From a checkpoint of a small transformer trained on Wikipedia.
Training: a variant of Muon for these matrices, 867M tokens, 6611 steps.
Each number is 500 + 40 x the weight over its row's rms, rounded and kept within 0 to 999. Layers, rows and columns count from 0. Numbers have three digits each. The size before them is the row's rms in percent of the matrix's.

# layer 4 MLP down (transposed), 3072x768, rms 0.00973, rows 2931-2985, columns 128-255
108:524509492450471515419500460528527561514568507523545517490454521474479492483557441504476522519568485539488540503470468479522487508522435460501607512488582477416460424529483515498535594551507542457531517438417539527472536546498528480549509468475519515561538535468464441492609553536539515493495461551521508486545465519461481553523575486532568508563527506578526414598511443510532486516525
091:548514451484508523510501562628490540490521506493499518573561525444439512513555501537449527559478504486510460485525519544562441426444458478462475519502463505522503518549524502473451485486475471456405537525499458547482469571332509504465498443457433512451479488506567477514413476499520446481564465514488516544532515483493527470563554509506453534429467490456520489514508487525607533494475
100:499469484483599578511509552498536452501496451398521591532555453446487548490511529523494501496502502471498410495518492516469547535502444475524509467456537479521486490586490487505540468496478553502527492440457502517509527553527523535527513485521482551469544490468566534531518515470511491564416484538528511498489526529516491452476523452572495517473578526559441568546523534485516396522506
106:525529425474552475394522494502471511480496439492563429502482491544503516534495482544425504474474561552549515526533460537642423457503481537510468488518514494480523512402448503482496536453477520437443524510485538522423488484527462540564550448488469546550395414493458550524444587459563518522576566463555489554554491518534541476510513456500495442469516516460488528546517554517549518541464
103:568480512553574526409473494499506499492480490499502569543493513540486536489480544574498547480473548513500443467425572516526493456477538451472485489529448487491537434518476525489412514472437493472415513508487502536499485551491453422513530528501472544461484444569507497472497473488571453524569446533500463489478488544465555410477492510465583469523527574521553503447549501525528514485516
101:544480530510523502542494528466556527461472488518484529516566448590502515490547499495427448510482587488536530537566493541525504504515509558477509484562436529518529477508443525529460468488528510435511521507458449514536466512505459456460540462515480428509487588516421489523490522521473496458512461480524478504498612493485492521549504525549536490567481600486498483433467517508505571516464
103:538482515511519495553453556562503539470474508511498462488500490535509532459521482529464475454411446527501489481459528507483497491523490521482445572505405477516501518454517495436524526482495494498487511495522459456447505522541532557554532499553456530570537445501423475499438499519555477490504494535514496537492464531508458450470532485492451531493493516458524505515510551522442511581576
099:566545557514476460498456468499552494507454538531464480549490450489579538545484534410523551530574571446458496504561541482454475487511513484585534457506427520500489480485446492529430502503485505599484495529475486592475507455486509520486549572544554496566497563492515506571484576471504464509530481619504464443463429523479441498490516519446526498580538524469500499485475477515573437539523
114:490480530505544543494489474499452572469593501454455502500428457525465651419496506473518497507448483555422534454534426518490480515388535449548579505529517514472466570521501473516462532507448496541535548520445531453493467442564578474520456534449483473501535509432523508487520565543480501476510471565497446494591531549469458497437535540459476512448546498455516508471538489531551500499380
100:521475511529530522506454530490514470611524504481531554456509466505518438552459512491502585464466608583524463524482491445490456557543428455498534488477465444550480512502453495475503484505494510453493506524506567537564496478550444493403460532427506485498451499515465431588489590510516478541559527531495507439491494438537506452482512525485559458472502557513447501496505496477490489531578
115:447543529456499456539482492481486554515474492478496480529427485526485434514538513502471470521502507540562527537569525529477469563481472534508481499534498532467551505430448515453456520493486465488408448581487492438523469471543448533481481521494525459521382533514485451503483628568562463503488499475487511517510512553517440473549590469542481470460540493570508506530473480539550519538513
088:512540502526479465420424494474538512529513488522548563433467564536508501525502563600499490475592506502563513515525470451501494475497495561529474482529506547367489534524524452518451446480483522462437452471507430563452486547529505568486580504513542535475465481534556429525497489546511473491537475508477513534521529422475563497499518470479435547501515483494506497485479543518474506420524
129:519447511473488592579532558513487509575492477584367468465476497511491539557507540506489548527494444513494549499493487490466518526497564526546514449460530534451517487415480469461486504421501482506494490535486456430519527452533502518499465521529514519520502499503524502507473539540465514499576582541452468475526537515463518520434513522478509449484519530577493481456437445498452437489465
094:492535492531514559493410453473547574494468570552461440458631404458493463508464468575478454463487499473490450458543523520572529499498500553445525498565530515489527477535520473510540527463496541509559395543434486506494494450505473503556471462467474489536568609490441559520511573515515510562530493538467465504535467506464455486464537470522528511499476521446535478498478537501497536488435
092:522510474485537603540549546464595463489519499442554456493509495554532480477523446499477576461469512550514563557487469547497472492430518484597482564492477480449478533437523470520506584556576498463526465505493508569484455500436414574433465353478485506482498468555428474447559527414533578494506578479473554473493490601548523550487456498506451574502543434537544535518453448486589587460458
101:454510523541573469496507538491508473508458493446433432504485444429501485474515492502543527488496473484491513562491471479463502516519495509465541496550498537489466545497506573494480480499488574450548562565513462484456507572374515403455485493483468476417467505537525503495436485483463453457502511482528547500414500484470507472492497562548599453586530552517509457486551494569453554511529
103:438494509531484490444476422518508526459521497482497533539527512485517580523522501576496516443479488494511571521470446478518499530467508464473499437598483427514582514476517504475501495497531515453503472566547600495523498536505537498616533533489543483546526570512493462474502475469490525517453509526568543445551449568486516530533506485489526405542513487506483382443496468543548487490525
092:428543479409501487464520465510553592517525481468543491486535467500565486512480491504587465488528549493560489534490499522524559419508541470464488544475471487561471539542515514493473459483505555528484516464431466506496458505511479528541487448563482467470533475438515478426449499416477521491503541482605535490548465527475441510473432478582480506557476497527489518509523488485548531519449
110:498555475506464502497488460515499455458538446461549501526508501510464495470508505534462488486543507542465386504500466513532523513484500485502580467520531483526468577497487499576518473451472574548539501546550512444550550422490493455470466442473559527579437543546476525526467447508504458480480565522483529510514541504528516538469479493535460458482482514428536527551378545498529421473537
087:529504453531495464548455522512514458522491504528490466570468502500493428368509500506527529497560472519539450470514540472492518527507522561451559446456458531475475538488479569494495495537488541465416574513464494513537478504518448493537499477446483509503578484456482485552468516474526501548541509486563429498484491517519482516471438555424476538471509444444456496486507501455422490478515
092:430413519580565458473473506507486523457504489470513468516478546621519442450512513488442461493434513523504506527519377475455539494492568557564536531516458515555463477439559487484506488509532495491539507526478490520526509477481445535486525452569415568457595392528452470455505441561537491497491543538479546522541478512525502535470473544469499460526538489470469483482485448500545452577495
106:546457517472567491537560460472595541548515503562530487502506468535483531475461420529479430566485468488484505467503518522454529497553519517605488508542480469492598490480482483515504454520593505558485496486498567513393463518549513516503490523504536564465495522552520463541525508511526519489482486406591459501504570553469574545430509535536477461492517481489512530462506525502518495455459
105:498519433616512536559461530493463521515458515491525546543492526502480496558473509471445468526427494519446489549502495467501560515431498569510529470499412482561529482536469385536480567512497537505520430496519536512512518438498523539510423521435524486558479561442562512487481521571506520518568520532534487442505489473495461482519560502472539501533348571571576458498509531480493451486448
112:479508498535503622549557534503522467478485483522460444506472544510488537525482533566564504520494442478513441476533468445452535430463452461535498483456528503510543480480490504509489505507554517525474500453444574487486473516499467497506433510490484497609509530570536412477547557553466424515487461487454555498500538526500462556516469530526477459555518528536514554512487485488495453533445
094:539527488442521492512479497502506497448528603471483514533448472585573567462498479542474493462553495506518482540489510493434513451525438487508427517556505501500518493466482542495500438475551401471495492541549487482545437464571524466524435536492498560501506475515408463458511465501549524489497510579547522483545396493473531519465517486472518487494496609484508518496476560517530457509492
095:506445500540511565539504439522523498509520507461501538516479620535499445488552492410454512525532531482540488516469402497465497485521469463482470506507439505495555489509537538554533530475456529462483467482432488543447555554525509533457472491569443488530437495497481496493501502596508457493524430446498557515497543464501497463492469518467545490518445481471449510492457516503446473634550
093:533510441537474468541467530525531518493496500489455430505535492511504552449531428493441458481485574512458498444463504475442478546513484488421489466479450566521497463461536528520536509531521584537420540527497535503472478488535428519458488444516476484533445477507466520566419484495542521545533516468538509483453528446441439459445466614492532531547464595538430472409511429514422519476526
103:517495507464517528483539443533467601529510452442466496500450511460444544499481529553529521513554490474549493489502510481500430415483612465520515561498528523527517534512502536536467474501451537507529468562496521433531425437500471488455455535458544521481483487594487571553476480476521535418535471459573472507552487504575412489461552591536481410513455506554521504537573485528495484497507
088:455463496455533454460517546535494507457523537452513420535434448510440475526484527494519496510447561506470514564509471542480497482515474503561524484463520505500489440538428462506574500487491533528511509513484478468576460485505408473562496545580519530424507415514510529517546471471528432535510439476415506463448466476587447513518495364454554482533497467526501485530511500445502503520440
097:494491522521567525495529465397479515498467572507523560510569510520546479541456571510529523552483506473506500478479514555532472503522545535456485464542524468533495514463585530484526420542561532434474470558466485493519518478556537470460515480496439506478522553543564445498520520443458500482514480476559496439553492484427545466436516462482556485522463493459474504530585548474445463543505
089:469529478560438493550495551549526474464478468509478510473448535511532473471576543518503500448493425522528507508522504510496552448482441464509535519494551491438554475489463556495531586541533420512476545475468440518549471541448505424514512495546480521519518480494417572470526525545517554544507511454540495464492470456436458525541514522499494482523480397472442487447478504502490528500516
090:513551470519507585550558528485601393509523459498562541453424519461446530550518482497509530479511522511382590489451470476420482498517462453493476497407479438462557556549481487492486444470502428490550440445538539478531515575539531519510542515478459509514504551499515539515437500443528554520543459411526508523498461460524503434459562502505501461514530483434497558476495482522492521492439
118:493504404482480491466516465444492483548506564543532442565448541510475497514491476459499501493526465435516558458488577441527585493567441505493483504529576539486548478481457484499517445520518489472455486566429513540528511481527551521478520489483418525521535471449501493531450467473481457532525514464509518438527463486468523528514447564462455479441566426589506518448444513503559429499520
100:474484473479507489523526525511546418472534576592500553494453470571463477478559485450477576540452531490456557456475527504362512546469489477455469491532506529558479540507556494522486556521434520541526531468387480484475462466489445486462502503385537530454433469501534520436495491529469560527481484430448487484499398495526491471477506530532497451481481495418506469515521485465493430462467
104:555526519524526522531582493581451551547467547525512560492446440507481471482506511522434522493484565531403588533467501487497454489430500522608565506518501515475473518465501528555478499485519427488472525532453540502454558566492523455518486544516427498489518536526463482488525430562416433579482501456455532484509494601496454485551508534465507474541480511490511464557448497485532428516519
095:452434521556501548529528533441576559449572582552532479448494351487530437467511498452468511495551475452451471487484492549509521496409467505517505499451510492508481517512543507417540500493465515467540505475513531499445454584545503535574484525514458498531473443503553547491489416530497578509570472494523497471525503558488492553530530520411480429487512503487496519475424612494410463496527
095:499508511517465470434532518553504491489484544466532589500483524413500526464451482452549513430457472527556497522534477521453504473514555545475456555523500490467487567520404456506474488496516514514485450447450433547533491459517509501566556553504459561463459507422478489460580596521457496499476460478463500461440496428516471456491496510486430455499541532523550446549470501492549459535473
103:458557526534493509490477519462584528504511469514492437520558536463415511525493488487534511539516461447444520496470485500544476522528507565521515435517465511477505514459473408580510416522452502429512534523526495505505589461498495483508474473480512460573476471509502482532509531578492449535562558508481572506522545526505418495448542455478462463514504528536511505568510505544537490513496
105:462494570538488482534456510483533498490451547489548479524497533486499527597484484435472471442472502501446507427490590588493478475537464527544460562469492527596587512568507499537537516560479503466485489500473497553495484525546484576505475490557501476473497466486475561470528529480453532503567494515535555564484509538538535515465471470501482496466544515545490399519437507460499537528483
105:454409446487514524498520526464513455439529461435577498490555495481501434497503454498476547505461495494511494522531532533546570504445583476532508582492471485508477585512507519530460476541449563479502500538526547545504501437552474473447506530527518459467458573550479502443543415504476506517570521439480454467514505496498486485476476507536501460471566424485535429574490527497552474508549
095:520560559497495530501486501351477407584537485565498499514476515568508458470504514542553450524514443420530531495489432488485489498467522546519521479525511560504443511473544532480521418451480524503574446536477520530542472536546465520521515487530422529564465518499499495551506549598488474524574444446450523525539466559512455513491451466528576530509467525570534476582566536477516496461500
099:518479454427416544465457501537459507457514493463507481466565513465512440558483472515508474480549497523511536490476506443533448516547397486530482565487502575510454473603433482487471527514451547451538511515500589481410472539449527462569556501538459473453546500428508486489477510492514435482457472492518601458538505582520499453525504552490533513561465494518574415554522540476434471522500
102:463456493468547509477548485545488591448517534549528527489494450536529512418491563503479461426508478465468439539414508497429551492546542449504460458498569501474566488535457536486521548522464455490518502401470542594479508474556542515557512467481466531464566441450527529526486416472482469472528490519514505485508475536536458450567518462523482467473533495465485458511481472447505437541476
100:498540527559536510557468462502512522605468507503562523524459452465440505467550501500490452495496478539514438447514380469515512464437544454495469515516520507479524540529408459509492507503499505483623519517513521474488483545536431516483490522519444539425555472472490484537516502506507502434467504464561520525511488406471549549441486559476520503569521533564531512435559522536475472523614
100:574444462481559445480471513533443531481527425495467524514570455530541480483465559487468491561470490420553511460431477541409514546493534479501472496460457499572530464488459528484487485494595528527538500473462529471429476531508444514509506492508523551483593498575516544498433499525452539584556571549448482472544536404513522559540504523499531508510429503526465533591587598514406483474510
106:528464427492541469486461565423488527516494491501489504561478538509450429462535499383525534508506520557605536494574506424493436493510461488559544451503548490457607455491459461480425495495516517486489438481436536436508505510567479544489494466463495504492527500487515517514472526494558566522527518466483434451513477433509460513495458474403459553469535484467511559503485516511466549586517
101:558452549460449498531496516499441470509526547509498459544481510502475550444518493487482559497534470477466526470518499541560540476497447524497531516548519478686470544486594570555466525412536501471495526515496508529514472411524513512496561516576519478496502523528504498533462506524536538457485568546533529432554462567462438555478505506535485509478456525532450479477527482434535507515523
095:532489463475443494479526540467521524412532486553517499519503509475476496549462518468558483501476476482482538582485522556551523527523547472440449495512548570506530496451516412500456540563565430444473485482480435563524540426494458503392523444527504507478464529478471566573481504542488544400499517484515498516546535519584440461550508484510479498530505515490570599485523564501475483479534
106:552565478514448449456562546550487544463476453469531455486485536450413526502449499506500483484519507435486517501537474509458523519481469470510542519465491436546514524482480472438435558405559475394548523457537493454539513526493515471494490479513497550500427481516467458553424459525527506554529504539492529527455514515487476483533440503506470495501507489512495514591546439477465541564527
092:507453452520481521441485518498469520465486458538460507479568490465494546471483511556515489488569490429473516486429482515543518478474537452477435461514389404520494569438414494503492433552495499512510515517474519549519521478509440491536479507522526474469443536446531443504505492516561486583529442440508496495516515522495493450495542518492462502499520558464495503507546517499532427515489
084:469503535514480500465494500543480518557498506507490408516519546464527493493514519576499514504546537462471522509472550488496507484486521532458491466482521514506493495526516428479547497558518538504515518511515504467489424517476505470513515497483491534501502512488498535561588473447541483517540436508606514487546525534568458502471479508510472431385476546387459499480530529561522473527487
091:491494570473539535545531464567511424516479549417495481486510539584490439468561506548475525473527516512485525509507458495554528489494508524542572553547533522485549442473530473503469448508482516541536511463552514497467475552532518501472573496520528506563492505534457530454466541505520509464459495478559558509407490406429466502606558497505523563497426478521549520513499494603573493496454
106:490483530488511503516563443599423374468491504537475537514503463524483515549511554602405505507483486549496535449477468491456528490509506497474487522453497508501514533546482518493520487528444523504446488544542522500538418489471529473551495472564485499513471462530549426456515541543454556526513461503536537573576571457467488523448533456468542466461491504473526489532550502514537538509509
097:519526456516521506514418546479522569440444505505500568501550508543543455463548517554528460509486537511465532477494583465502498542496494555437572450468534493488483559469519485450497489542518514475423535496475470493486466511437495465506477560443490433522438468470472479508519516567523508470495537484490499567439509472501513452528548482463548526533531507508521451468515576484547478538528
104:508574540464516515514465491501493529520468465558525477529504492425522542444422497513466389395427470505527462533552506502509521587456460570520515575538532497451503419533485514492513453519546439521487505544514506470562500498509588507501426522524471474467491483525506449495466550532523504488481434496485594559473517452498515537494578508474476428530542453516473495550465511485561467475492
# layer 4 MLP up, 3072x768, rms 0.0391, rows 2932-2985, columns 128-255
087:496527492435545523503457493466498460441519531513557498443441540479439457511494500531595498562496492559505497516484496528501512505481501531540471508529528446537521452526526447507525501520565512539502498476504467487560482496490558542487470474545457573413553571526511504481549520526525531455504530542453542448445478449542494481501498542494569432511479543598592532507469551478433462486495
102:500534502507533487547540569494499536584540525479453462488438429468532504506477508499491510495583505428536515565524510489494512483541516491544456497521515496415514499529455507478516510498473514461485486539489550435409497498517480515537432516468465468493490527495518523519511436455509541532462495542491520474509490443443471484523487488510470556514558460528556523533490500530477511545432
105:508560503463445492450496535463485522480554540428480539605538538482422490538484538444604498507492529487518469534496419567527568480504494503446466492548475448378546474459440561481468520477519463557477510468476467518494515531463592532518417493568463549511531563515532501530485432462500520463481535559448499550538436537491471577482440424546518568413496402485523554433461458491467462519517
097:481485479444624504538523519471504482500426490557497448504514515455537446433446529510458513444446510482450472497540437458445528484436424462501489460581550463507506512570497437538419528492500469441503547555540451501471574533463487443470497453535521583415506492475490482531565472455434580541484511495565521559544558468469558479548524475509488532507630458533528443508516466481522512489516
099:479516492452507505476536434467483495512486571565476457559455479531527521498501455481490497443543450524517521511520456534597540551510422521423529349460453476416508477444484515490494450581480567475488535563504507451527500516545517480517496526462540426510507512424511449416477505493458479519528492500546539580427517468497480506528477491479487468560511430465445484458487482498539518537502
098:428500475563478448473501535453443519372518525553547551490537462551549468551551524541561481471529531456584439537533451511497493576463443501493459560504497535436534509456471522421537486421489557557437506496531554542477539504440439538493468486468392542475454514574515463475543496460435523443483498515407480428512563451479490521537503469522502442441580543531503479455441506472468471447514
107:539471506449482490483416465490586452515573518483518498484470471443421547462528479494462544487462478515457502524546577415528506563452536486546476545510460452499481505520506516505523481491415499491478490501438487532505497489487464523528507597463514452528466531471427476536442399582476494530461478536474422573509479533560426474542447547494528533525474467542422591457511492509468475516477
108:493494521472522540471512566548437540459509461494510473461522459477502499576492561502549518571421422482568509599520522548489473487482490514512553522527478552518547462453480538514435513519550517468518448485568544535467462498483525516458477496513526525550527528489485497475455462516494543447552533522558491545525479496504517427481485525547540532479489478466475446529469515359483509546463
101:495487540524498478517475481408517577467564504524494523529497573513508468551469478492483482496484474522547463485519504480515479484458528495486443497516567500500564495566481458487498528499463567533429501489505530482465502485522538551482506499487526484437498524495508476518499477511563465509507480508473475500423599471528596471537561581492512493507477482524509474485586506508472445502432
112:521548445500558517465473532408485424447474546472504463499519470511545512527550532463459532443545537519531508459477581496474437471501519456479425529532593408515605511468522491511469495531500475462481416446445518505493512518454522495459448560470471511438503486500457520507532545479515503531532491537609552548500529494526414392542433482542570507488472510526487522436573438471494462483423
095:460482492524490521492514526535565482567571470457470478494517477492497463487525441521457539522472523500488573505472534553537469486503485518538486507449488540497527440554508517498461504602436454521499451523500486571429477466515518498558493483519407423538454421486530507530486496519549511562506446493544538499506528463495517604466490532482514540523475466460490477442449606503481524554453
129:512491559507528544440522531508460554545502565495493513521488549506541491481446456494514493501572538485447545501498468473535486526477534483528545515527487480503540487443529495518545492495558504477508492421499504481516518448464494514544514517510516521535481502561517456501438510616456484535456501535474522471507532451503465535446543524549552487502537565532469548524478517481496432476508
096:579571544538481535526459447521435438504528439508476534446485557492514457474425494508470502491512471479499436524512466466528515528549590473466483439511506485463551438527524515404462497476518465441543468459488480525533443421477501522552520582493469496543469506490515493478462551461503506544468525544570534575553503520500404495501494522484541473568457560518457435473528512486473480561553
095:481512490490523559527465514505445488470499514577503495505452389473500621423466558502547457480471578483494368480481518441476439502516539568473586513544507555440407497594504475513521537439446543499493513556478535498542550537481532499559475512509448560467560507444428420538457441545488487420511500483460473501535531527526483520492529522495502557510480447507466479531493600475470539548471
107:462431475413492454432487488447485442465554483505471500550533512473489501391510499473480469510507563467522516564473513528463501534509501364506523460507455547530512490515516559447472514463516500510504498555527464480500477425499493476521463492532496463462529508566485463466467474608470471493573499494468443520562472517539446522547580538534523581533534561442543453568557425440523440526435
101:547429569498434464477535428505502534554520487513504513499488479542485501488547405449475521504533543530525502487488538491496519509530512532507501511470455590488534470573492447437522493511539547447523483507561483534435569497528551519565444498561433491507453402465516561521433531469435522534534490586440448488457560475424564495491472504440440544494491519575494531438506523471560543566500
097:528443480375479534549534577494495557469525511491497448487547457488529544544499465502530513517498508556476380538493546512556530481455462498486449503490517488508464486486544487473439517492494465498449493508435456524516519546478550499477534441448488584508555463539542544498455526457494560524458532517469443544477571396466496460470563442515526525511524560467583434514506454577566503505527
112:570542503474503454409561492513538511439535450548526393515523561614494514515498524449465512545414473468518576508447463534539481507550536547483536458492525458452469533478438478529528515574479492474537493502533493468537547518487449488453514521604451518482555538525508416485487496505474421505512516611492522531487529522469417539514514475482530525463482484483531486449489561548478534509487
090:516493515499545521525511444489520459562514452521431472553496481482470493405532551467510469481493516497428486514501473572460538508465576531524449457508429435423473510566432510511531496575539516488495610534528489533438481595541469523501536470459446462445512538463481465532472518526488551532532452516480507472528608451523493560496498554622466439459521531511520492524464480570536504520491
097:491472519466452543537490459471533422491472491505451500471503574520501575561530449438566541445467514464524559497542491527489581483540453530428471506580532520531495473518441547440525461515494482498433503550420468464480548450532460505568479499495533421558540539518464490520498456510493515536451406493478474524482532551540496526484480541519531486467539503509478500546556496528524499470477
098:494483569532411529448519461494463413578494518435480491552489403442519507548529554501545499500455460456445520497535541501517504500534516512518514517505499483554441506498477541450501468443544525434466531538530580508498485519492532485545559515534504454496489456493486483524480478492539461547545619505513494563510472520517493525522452403495501553489474466548462447556459547447502522515456
099:491507476441493469513432442508529509513514526466555538525500562504522592480524562497467472486539541432516476536496465516489529467467464555537523492471449473502483537427532482499519473539498488541410525501512529487546539499528502523580468438509513444453548385444509545446479465533496436510441542544499483546523468481483502518489562564565574478480480524504499472507543552472458556525421
113:462508547471520559437447485454483523466512443576515530515521431449468505443507509538473549532493504483542478535465437468513509523571451542481573618475473509536480539500484474489446514525466531509443470566399468555493537481477486464514520498566479494506434394497512501510529498438454494580522539549544483460545506443497568488517544455537452497479448433479506537525511482461491537571512
097:467545465560519488482456537480528544505501502517571483468464438438481568571437451541506514548500500477419491472579457470536510470530467498527498493515537471588547511543425499430476518520459475468515442526558598574472505536509467507487496450497509419557486534499547500506420467498584487524491489460509505555533509550455524545527476500552486469488536483534530520493524527505503532487446
099:564489471459461556476512506438490488451493559478459413441587462544492525559499500551410461507480499586524451497560446568438500460462541471533559464540556492467537539483560422493526590509458519537461507548543521434503595567461448528499518474529569522537516451516524462498510487399430532537534479533580511515529492518489461477571541548538544539546532482482518489427430593461520509511553
098:471490457495555481457504518457524439514515481543454525412477543483538533469461530417459449523425472505394489481572541428490512534506449543532560453538447446542492530444534520503518487507540506451443476497487542468458534409475473469490458501511496497428556567486538436519481505461506438463543475516477534522503562487496474497587555495495517456480470382504433455479487458508552499493504
099:526480488561553498498517503495432512618498503530517465480596449460393455497473513486507492485551565461502534566455473583527507467451483539481576573471536479553498533461550518526499557441594462444516521444523541519527428507433472487486591523526521493483486510525529599511481423513466466533565473481513502480443401439490552528513501550403504502512496585493522430519568574531482509475430
091:563501470553525500524517486536468511512478459506526524505481553530518539507547529526488512491474473512472466488497440487463513541452560469549543502627488507495554462499548530540568470496574599552476472508547541490447488525471482460511534487522469505566522556511516451463492443465411476512509505479431512461510515422426517539428440513524480478485522553447508450504570532478464488528505
098:543518469490470456449497507448471435484495564502538492544523476441526574517430525411501467539512540453523429496501508462426486499541513488446482480520426484536486549560493523431519563484474511561498497477515486543480542512499464523515563541522556521498529432490504610568505411490500529453514478466530521517469522505539514519442470455564544563527462462508523503509594444479501458519488
089:545531608489473486498580548384523482531440505517550529486502500499435489485549476507536437515534509563545467500491518504471509450515408494476445507479509506541493495528470518522509459500444449457478491507543503464511506487504483453433488443465541498498520517441548446536523545423524549474512381478498492498497455529491501546509416444512468491546487434558536563559461463461472441527467
087:542446506547489523530522467536424567454522471515474513561519511441517457534470478529477468470410479483603495466491392415585544502458511524480515471447506578500451528504481510473497473482572496589478503498593507461548521495445581473463486540522548501461546497475500539461535515524545523496501566493515537451523523502540536517460468439491537460544521494522433460470491538566527521452493
111:560530588500446502501428529506586557540495540522422537501565492507564516477544467468589474518451475471528423516466477574456502440434560495487479501474464509421469491521463519476452475490520504530562509562527464436479457586504449488489523532633544489454523516530517559452523455477469477487458430536499559514467539512557480482481547533481560446521460538538540482508545495519416460522467
099:536516509482483565522565507499505493485600480503452490564559496501499585496528515469409466491471602510511545456465555518471488494509454504544520466424433557496552466586480494491548500482472559509502488469548398522459543435470492510430594399412515534504497514494502492503510475553552507469482502478590441395468561498510534493498502471595487435483517430502554526577545455530467429506507
098:480500495446543591523461498495571495500517472496488457460582481487589436501510524448409456494515547424536486491542468508434440505538532531466460519471591520477561489486523536607508463482511491537540464541510541452478477555505482453455545413471511549592564536457499477499496597413467499441503485488439488479468492472484475481475505506528459489494526391558520451516539506489606546533508
096:530514485484509515385479498534494488509522444473599506543497533521550451519456517478423507502427501513501524481437440544408544483551454548574476500521532493555515542487459424545547495500520593537532525449531441484456459515535534503516491507445470544538437482442548504530516465511522494498530529533434414454508576490488439467480523456478477541460534506542552516492551480560467500469507
091:528525512463534444462493508553468515514555549535530537449488503536442449500489482540519522457513464525574496485470486565492447489504475490546584479461497515508487506522455573484533460527460468536485413505524473495492496555488521521496481505420494490465485499510442576557489525473483443526479452498488540523527372577536510505505505505458440472469473558514466490449481604465571439463464
100:552524496447549506494454489532541493478430504473517542527478453501580491520507508462414581495461472524543449528475449557486516530562447483493539465549464465575475445498463535508551564501517473501563460546542480528482461472466538502462548444450430532518534516477503451442523518484482518507513560415509494528525458516502410546500499494493465583477487515458502530446493489514504530513499
100:512429507519485519450526567503473535547488544461476464542471467548496531529523561425484448475452534494561538598563488525467521538497518473546514482505467432464534493521460540486363458440534566409474494462448456546476483521482511453522436458517512494498455553496497550505485521453480501417430560524452583502451464470469461531503503497479573450530519497542467526390570509444484424477503
098:581477532444528462527449428470467471543529517476578477467532471504555432516448530507511571480505493513503459477417526427542534491429485506489488489480492539545440534476521470513501592525544485454534504484498488514512494426504424500540495492493457476547475502491446577487503553523483475462421484469524517449467435528443536491526551518516505475507555434431555527544508512548525477531523
092:531483528494519513483519490483482524491544504466531507370533391551453546501447541447501478506517483533539540526502443615495491515531475498492517519509527475473497526582553553477559521509393489468449523465439524473517507511521485431538481524496476507452504523591485436503497552557533521570441529517515493478530531452481554498524517539485534478473513553519454397509506493496436530509495
100:488498478497456484533479523512502496555569539531458468565418544500436481448474504517515508512507450526525442475492545475537537539506566525454552450478586497519496535498498430500498425520531489450538472462481511537497533550562430510532393489520542517480498477546450444450504488506538519465472513593561509457505531459539493562476457509486463508468605472523497559488513491513436507500498
095:503494485455500559557506512459613469536498511511503483500501467530494530517510461528505566512515537482505508491575544469507545526461547501529456533465555507489533553531535478434550450543439559561537432488463462567537475508539490572466491515531525469529607443526519601503498474397465521485502517487495519525524516492465554510493558397494505557497479535460565522531512482519474476565425
103:534504573476510548479486516497510497522522576454502479494492441498557446536462498472451549437490555457466501476518581478472477565548426537484579500485518634422495531391499502489488504527519538450539489456436489497508552518472484525476489496495466588518465557474506447472502439541447485471485521511468478484494464496489489494566510489529479532503506432465602462532528432460474475488452
100:463463496427410571536524518474575528477500479532549494543593472451508516462517505451495494498455462483490476524465414520483478472474425526480464613501514488551531487494513466536467533422440543540532484514466461512556471477526558417502526537501480469555537538520538511509476473487480550489520483558522445563472469488506474542466512559580449455500504438530542479462548470504511504520501
108:628541529545514510482523478484532462488540457500562505519520509504471430528467401528469562512518497471475440515479524563458516597496501538565470523517516484528496446504506543528442531486527511464533539529485457526438486467456507588460529522500501533542480505483522504533433536467475453550490517489472533521478497464433575418595469547518545549489479543498515547479508517465457445525403
104:559432447443576438513572508585416541467507484567495550490480528473498541462463523552483496508480501530441542402447487498536513434508499457530476512466506499413480417444522569501438444497519504536485510570512489401521530551505482500492533511436460497525492551518513510420556519494540501474494492538500587500508468502500514511447522475518500437509471471463535476486538510525503536437526
094:470472496523490506507603498474541490451464494530493471475513480535571449444527532518500484551478575508527479475472429473512448529489519421519529500522463500490471516456457461418456487496464521501504569551418467521472524535511501485477435503571446501527476555529502459514531490499480530498515558528554467577502505495478504430565605524527527513495473440532472510479492500522496467528548
102:479496521587510472515494477471418430530444561444482527523516449518523458472450443478517468501491436533458455459520574475512489496590508529537483529530521541525538516574499502582555546508534478528448511478471473551534485472534459577492510431466514539515529437523584522473509511455475503458468527534555449423577498457471489510505509561564442584532601555467575510546514564434535524556433
092:440534542503452510555505540495477453487532524461477534526508429506595494499461451518435513509545535435495430512507570562480494541419486508458464576523487490502580438487507468522382526467460531466534562497473574476510473529515469532498494547525542530521491479501454515543487505454396567485441516466550542465533576483473517468475583523488537483492504570475533543509515438464539420521546
081:444543493477538503479547508506486523431461553485523494491451514488525509550431544480559484492559467521464479496464510480499535500426502481512493477493517429488470508482472477547534566550488524534575461483513483496480476483522452532589533477372514469522522521486521517502521472475545527466540523517522562488498467524510450477538497448480538505540549443492538525511509529477522467501536
095:495477543506494520504551491502474484430458512514476459468477504545491451500543505575470529498484502445486457484487556446517558475527530500483520521516437425478516487594511559522518528548452488521503451509514524553509540482490477484444462511497514515528496453452529511485499497527428513483514465515519479437491598489522487430487507551482498486551433481550487485434404525486566518469490
099:547500453450537537533452525459481452439520543435532503476493510574495561565552419423562507430489543425499467503598499541525470509483471454431500444528450504426533554516491503558553446573420479512473592536433490471459508521490522391506505493463529549492536514471448463477423486536549515476493477519460474490515479506496434407452489432487465439549482465424449507550436464462472542521464
097:529497491559482447481527499463576496511474503556483469498493572507440518475533466518530432450485435499427452495533459520539490452461455452482451538509502519503538476564452542523479438469486447531470535497550522499528518523475509507520609458485472498466602532466507493509452489520517492453466465494525540454497527466447520486514524468540423475461538514476521458471536540454540512533397
102:483490526538525518522431475476538506510504519522477530492471467481498547512510485454510525458495548484526428556518520564496578563394490438503507504450507539556463491468529424495465585574551472508501531511546523473514457484432436425540578512487451493529464497515598518511462462493538492485489482448502487504518466495524545524466541510457480433416484499502498502478494456501575412522541